From a checkpoint of a small transformer trained on Wikipedia.
Training: a variant of Adam for these matrices, 430M tokens, 13120 steps.
Each number is 128 + 24 x the weight over its row's rms, rounded and kept within 0 to 255. Layers, rows and columns count from 0. The size above them is the row's rms in percent of the matrix's.

# layer 15 MLP up, 2560x320, rms 0.0586, rows 542-561, columns 160-239
size [105 110 120 100 113  85 101  89  95 106  93 102 103  96 100 109 106 116  82 100]
[[132 121 110 144 128 125  75 151 146 105 122 103 114 150  93 125  98 155 159 142 139 157 125 191 150 156 105 129 130 115  97 143 135  82 132  88 167 129 115 105 154 118 121 113 129  71 182 135  91 159 127 169 139 145 113 105 134  83 142 134 104 107 138 119 151 108 180  78  59 105 125 113  69 106 135 120 151 118 111 142]
 [159  87 158 125 133 168 154 126 128 153 135 130 159 152 157 121 157 123 160 155 121 173 103 171 150 155 130 112 114 124 120 143 153  97 146 122 149 133 152 116 102 124 150 145 125  80 124  96 169 136 163  85 142 101 125 126 125 124 144 135 166 129 109 136 154 136 101 158  77 117 120 114 139 128 129 125 118 142 111 149]
 [161 141 149 135 184 204 113 115 106 135 157  84 128 131 103 134  86 105 116 108 127 128 143 125 130 153 135 113 137 140  69 133 157  91 126 120 143 117 127  68 129 114 105 103 125 133 200 136  93 142 116 109 165 113 156 136 132 114 126 141 116 162 142 130 122 103 135 146 145  97 117 137 109 129 151  97 111 113 132 162]
 [146 122 106 124 122 130 134 144 129 133 162 158 127 124 143 116 135 120 147 135 118 160 105 136 162 190 141 105 123 136 126 111  90 136 156 104 143 127 153 108 110 117 114 143 125  67 124 116 186 147 162 101 138 146 118 123 121 148 146 148 145 117  97 144 120 121 120 104  90 120 111 124 128 110 108 144 147 121 137 125]
 [151 110 148 125 117 114 141 117  84 105  97 108 138 154  88 122 131 114 145 101 113 161 140  87 108 152 120 117 144 115 121 147 156 122 139  98 126 161 104 119 156 159 111 105  99 130 151 164 110 142 152 100 116 124 145 154 116 115 142 153 135 149 178 105 152 124 143 116  85 155 155 148  59 101 189 107 107 132 102 167]
 [181  84 152 182 134 169  93 116 109 143 113 134 127 152 101 137 147 143 119 134 111 153 170 141 118 131 104 107 142 139 120 135 145 154 109  91  98 107  96 134 119 123  88 132 129 117 148 123 141 140 130 114 148 109 123  94 133 126  96 146 116 181  90 134 120 149 142 161 134 167 110 144 129 152 155 126 115 155 130 163]
 [133 106 102 142 175 174  84 115 146 114 136 129 144 111 100 136 127 113 108 160 150 111 136 156 164 148 160  71 153 157 106 160 156 123 150 119 146 138 124 159 137 154 182 108 128 128 144 166 112 124  92 122 109 103  98 129  73 139 131 141 129 160 148 118 129 153 146 123 133 122 130 121 123 108 159 126 114 111 115 189]
 [131 116  69 122 118 158 127 149 149 117 152 154 116 138 129 127 108 111 107 116  99 100 106 137 113 115 116 104 118 119  86 153 167  84 116 112 108  97 125 141  87 129 164 146 141  98  78 132 152 147 103 110 127 145 115 112  76 129 194 143 141 149 111 133 105 150 121 143 102  94 133 144 154  98 129 102  98 117 116 128]
 [115 130 142 124 130 139 115 136  80  79  76  97 124 145 162 125 139 156 144 127 124 121 133 121  95 149 150 126 159  91 112 106 129 142 131 109  92 130 156 151 141 166 130 151  77 111 107 157 107 140 132  89 104  97 147 136 136 139  80 125 141 139 150 141 118 138 150  85 135 143 110 139 112 133 126  89 161 111 129 174]
 [173 148  85 129  80 110 168 145 144 145 130 175 149 134  90  64 186 156 141 112 113 160 123 128 115 158 109 150 161 124 182 137 125 151  93 106 141 125 111 129 151 103 118 133 150  90 140 138  84 131 129 127 106 129 144 125 102 101  89 131  90 120 144 131 129 102 109 132  93 147 164 145  95 142 153 136 159  81 130 123]
 [119 132  85 112 162 137 139 128 144 127 144 143 151 128 138  36 106 152 110  88 123 143 122 133 130 112 130 116 142 110 117 135 164 138 109 136 118 164  91 157 109 159 151 158 115 104 169 188 168 154 134 101 135 108 160 165 112 138 116 122 134  98 146 147 119 145 114 119 100 129 150 137 130 164 120 114 138 150  93 107]
 [135 117 133 170 160 137 163 121 119 175  98 107 102 165 118 143 159 130 136 125 128  85  92 139 116 161 113 138 144 132 173 134 137 179 175 132 110 135 137 141 105 128 158 130 134 132 129  87 116  99 132 166 116 114 116  51 104 123 131 167 157 154 201 132 156 142 140 140 114 119 106 174 107 137 159 134 144 110 153 119]
 [118 140 107 168  97 125 119 120 141 134 104 119 133 133  99 104 155 133 117  80 110 110 117  80 132 100  99 114 132  86 126 145 181 127 103  57 141 165 104 100 111 138 112 130 171 138 167  82 122 110 142 145 134 140 120 113 113 107 141  87 134 133 114 130 125 123 100 133 138 127 106 126 123  64 118 134 155 113 153 163]
 [109 120 113 162 129 187  93  84 130 114 107 136  98 155 128 125 122 119 110  95 130  96 133 131 141 200 113 104 133 116 131 135 131 122 122 148  63  84  97 146 166 150 102  88 119 144 168 109 169 147 143 151 139 155 133 130 130 143 104 123 130 137 124  87 141 142  90 132 118 147 111 163 124 134 133 116 183 128 135 118]
 [134 124  96 151 122 131 143 112  99 172 114 131 121 165 105 133 139 182 139 151 113 109 138 149 105 138 132 140 135 135 145 116 111 138 142 109 134 148  94 121 129 167 143 141 134 143 139  67 151 175  90 133 144 103 156 101 126 138 120 121 141 133 140 108 153 139 110 110 103 107 128 145 146 152 160 141 117 149 105 156]
 [140 112 114 126 123 146 125 127 139 162 112 183 122 120 104 134 170 124 122 142 125 167  95 157 197 145 132 144 165 128 110 103 145 110 120 128 121 135 137 148 111 125 144 140 118  84 138  75 131 117 153 103 123 115 135  96 119 121 134 135 129 162  81 163 147 107 143 129 105 104 166 123 104 169 116 124  75  96 121 118]
 [136 116 106  97 116 157 126  94 119 168  96 111 169 139 134 116 126 135 171 158 128 147 117 143 128 147  78 134 168 108 162 120 164  86 143 139 120 117 138  96 123 156 117 127 112 135 118 135 159 140 116 117 141 115 131 154 106 106 130 160 126 126 116 117 109 137 152 128 107 146 121 140 147 128 114 114 156 145 135 148]
 [119 113 104 122 150 186 103 133 100 116 138 134 120 173 103 120 129 130 141 139 108 124 124 129 142 148 101 146 132 120 108 174 191 114 117 112  95 148 105 129 163 176 126 142 145 118 149 143 123 106 121 157 158 109 130 106 120  92 161 130 128  90 132  97 110 115 125 153  79 173 134 127  89 111 165 123 144 144  98 134]
 [124 116  99 148 117 121 153 138 118 162 176 132 197  93 102 126 130 139 108 100 121 135 102 125 120 125  98 140 151 161 114 103 155 143 114  87 115 132 138 159 141 130 112 144 120 123 182 155 102 123 128 130  87 117 171 140 142 114 142 136 128 110 102 128 131 124 140  61 142 154 137 129 101 125 134 147 106 113 112 146]
 [145 104 108 108 138 173 148 114 140 114 150 164  85 155 109 107 146 122  93 149 118 104 112 136 104 141 147 155 126 199  98 140 133 136 127 109  74 106 151 176 142 159  96 123 166 120 146 154 164 145  93 120 131 117 141 124 123 131  94  91 108 124 134  89 125 195 144 126 132 156 176 153 126  88 146 109 114 118 102 107]]
# layer 15 MLP down (transposed), 2560x320, rms 0.0517, rows 542-561, columns 160-239
size [108 106 126  97 120  76 102  90  96 110  90 100  93  96  92 108  97 116  81 100]
[[116  86 120 111 160 119 122 120 152 146 102 104 122 137 159 156 122 118 122 125 129 136 136 127 160 120 129 115  97 142 112 121 166 116 119 162 102 129 133 118  74 177 138 115 147 140 106  50 146 116 105 107 152 139 142 136 141 114 107 178 150 172  98 124 135 123  86 137 168 114  65 150 112 141 119  74 103 102 106 162]
 [133 161 127 143 114 101  99 132 151 124 130 154 121 128 109 119 160 119  95 124 121 117 112 103 119 141 133 125 157 109 141 109 127 115 128  76 139 109 160 142 138 142  74 120 110  84 111 161 132  94 149 135  94 121  89 105 141 120  98 126 142 122 158 147 147 134 178 115  90 128 153  69 139 152 112 118 130  93 116 134]
 [150 104 119 109 152 156 130 112 126 113 161 168 122 163 138 130 147 113 107 101 109 169 125 134 187 108 164 154 135  98  83 131 144 138  80 137 138 119 132 128 148 142 128 111 149 110 134 125 134 141 128 149 144 131 176  90 122 135 130  74 101 136  94 153 128 155 118 142 157 108 120 108 155 122 116  97 124 111 191 117]
 [146 156 182 146 120 122  82 125  65 114 116  81 176 133 143 128  69 136 142 138 146  98  72  91 187 138 114  94 121  99 138 166 154  96 149 127 131  88 137 111  92 131 113 151 136 135  87 127  71 117 125 146  99 132 146 112  98 114  86 147 150 153 137 108 112  99 108 133 153 155 146 125 110 127  90 193  81 123 109 137]
 [110 146 114 100 140 121 177 134 119 118 120  94 112  91 113 129 147 102  86 113  88 128 129 164 108 147 142 148  92 181 116 134 105 156 167 143 141 117 114 130 166 105 123 129 115 125 131 102 125 107 102 140 145 142 132 138 164 118 156 131 114 114 108 117 113 106 143 147 185 101 152 135 136 180 114 144 142 119 147  80]
 [157 128 120 141 109 120 117 139 110 142 108 137 115 173 112 149 147 136 141 154 136 149 159 184 112 165 132 130 131 129 120 135 122 127 145 139 123 140 105 138 125 164 116  88 107 120 117 127 132 163 149 160 100 105 123 146 124 100 110 127 137 111  94 125 143 174 150 182 141 143 144 142 119 127 100 123 107 163  96 128]
 [133 114 125  88 131 129 161 118 125 133 150 120 123 150 175 153 102 151 168 150 125 123 128 147  76 170 101  79 140 138 125 132 115 143 170 130 100 161 145 104 168 163  81 122  91 109 150 103 118 119 131  74 144  98 107 183 144 166 148 166 137 129 133 113 136 134 102 129 164  90 137 143  96 153 108 105 146 122  90 119]
 [201 117  99 147 126 127 135 165 107 136 106 132 167 132  77 115 135 112 146 173 145 139  98 124 131 145 144 114 120 156  99 104 105 131 115 143 155 194 148 125 152  88  72 115 167 132 142 167 136  91 176 116 168 160 149 107  77 116 139 143 121 130 125 128 164 114 141 140 125 152 130 145 120 135 114 158 134 155 100 144]
 [150 153 127  99 124 122 148 140 136 150 151 155 106 135 149 133 126 114 106 146 121 139 119 126 115  64 144  66 114 132 144 155 124 135 141 135 104 131 174 110 113 149 133  94 158 122  97 159 143  98 151 137 118 152 160 158 133 139 125 152 198 133 120 144 155 168 116 179 132 140 126 143 136 109 159 159 100 114  98 125]
 [122 160 130 150 109 116 126 130 133 105 119  99 126 120 101 149 165 172 136 136  94 170 143 111 120 123 132 105 111  77 139 138 133 144 121 142 157 128 156  93 148 139 125 129 166 122 127 140 122 165 116 142 177 183 137 160 114 141 127 133 121 154 148 134  96  78 124 133 130  93  99 114 132  93 108 130 112 120 137 142]
 [ 78 127 106 119 101 130 130  59 114 120  82 142 112 166 113 168 142 145 161 111 133 112 105 111 139 169 136 108 124 132 132 113 153 113 207 147  95  63 139 117 133 142 131 151 128 108 107  76 139 144  89 135 124 125 171 148 146 157 116 153 108 122 117 131  98 132 127 135  85 103 154 111 146 146 103 163 152 115 139 136]
 [114 131 157 134 104 119 143 136 137  87 130 164 189 115 135 142 149 149 129 142 150 163 117 151 115 143 137 138 147 108 125 116 131  99 149  88 116 126 144  89 159 103 103 124 140 139 158 168 155 149 145 108  83 116 114 165 121  98 130 133 108 139 130 148 134 128  98  95 124 128 178 154 143 163  89 144 123 115 116 132]
 [115 105 146 135 150 126 124 114 152 111 121 136 112 107 119  72 161 135 109 170 140 126 109 149 149 149  93 104 155 139 116 129 129 114 128 147 114 144 122 122 126 106 153 142  84 138 175  92 109 131 134 137 138 121 108 148 138 137 182 129 104 137 119 120 162 143 112 124 136 109 139 122 189 142 112 134  96 137 119 134]
 [101 105 151 127  97 138 175 154 119 132 100  88  95 131 106 139 146 156 116 116 190 126 130 154 132 125 158 107 124 128  87 173 165 111 125 172 149  94 136 124 113 122 151 182 165 122 100 149  91 127 136  94 138 112 107 154 127 117 143 142 130 121 112 141  87 131 108 129 118 135  96 129 172 132 129 146  48 165 135 136]
 [141 141 113 127 118 139 154 109 113 122 103 159 135  92 120 111 122 135 129  96 136 164 131 123 146 156  95 133 158 129 117 144 149 139 140 132 117 111  97 103 138 135 115 153 125 105 157 127  79 128 137 118  74 168  93 110 108  95 162 136 111 138 158 153 122 120 134 166 129 124 145 124 138 134 121 119 127  95 124 139]
 [182 150 143  87 132  99 131 135  92 143 148 158 114 131 128 102 148 114 117 143 135 144  76 125 128 106 145 137 156 125 123 180 141 127 121 136 119 132 107 139 111  95  96 133  86  84 157 150 100 133 115 141 113 120 113 150 139 171 154 122 177 104 142 148 104 111 125 117 124 131 149 116  96 157 117 130 133 145 152 129]
 [136 164 145 103 117  92 152 168 140 110 122 132 131  82 155 112 140 103 123 105 167 115 138 144  91 143 155 130 129 146 135 122 130 110 117 111 119 107 115 141 139 111 126 161 135 121 132 171 110 121 114 121 152 121  93 145  99 146 141 131 116  92 120 130 144 186 138 111 129 135 148 140 139 145 101 170 108  83 112 141]
 [162 155 150 118 148  95 111 126 110 116 124 133 130 129 130 116 121 105 109 140 122  98 126 112 139 111 125 140 111 160  88 175  64 120 165 103 167 180 120 137 158 146  94 116  99 134 118 138 105 135  98 122 158 144 138 125 133 126 129  81 105  96 111 120 116 104 157 148 146 117 177  68 149 139 125 164 103 137 106 151]
 [175 129 120 149  79 143 140 142 152 104 135 131 123  58  65 135 134 130 154 110 137 117 146 137 128 101  86 104 104 116  67 114  96 167  93 129 154 172 158 144 143 132 123  91 158 138 146 122 130 133 147 135 118 157 133 147  96 137 134  85 125 139  96 108 100 107 163 124 150 162 142 154 133 138 167 177 105 128 101 142]
 [ 86 130 168 151 138 118 126  97 104 157  86 120 124 124 154 107 122 138 158 126 111 113 145 115 161 115  85 123 154 127 150 113 171 137 158 153 106 102 131  96 107 112 139 135 108 117 127 108 126 172 129 103 107 133  74 172 144 104 110 154 138 142  98 146 129  70  73 108 121 136 143 105 173 163 128 152 138 132 142 128]]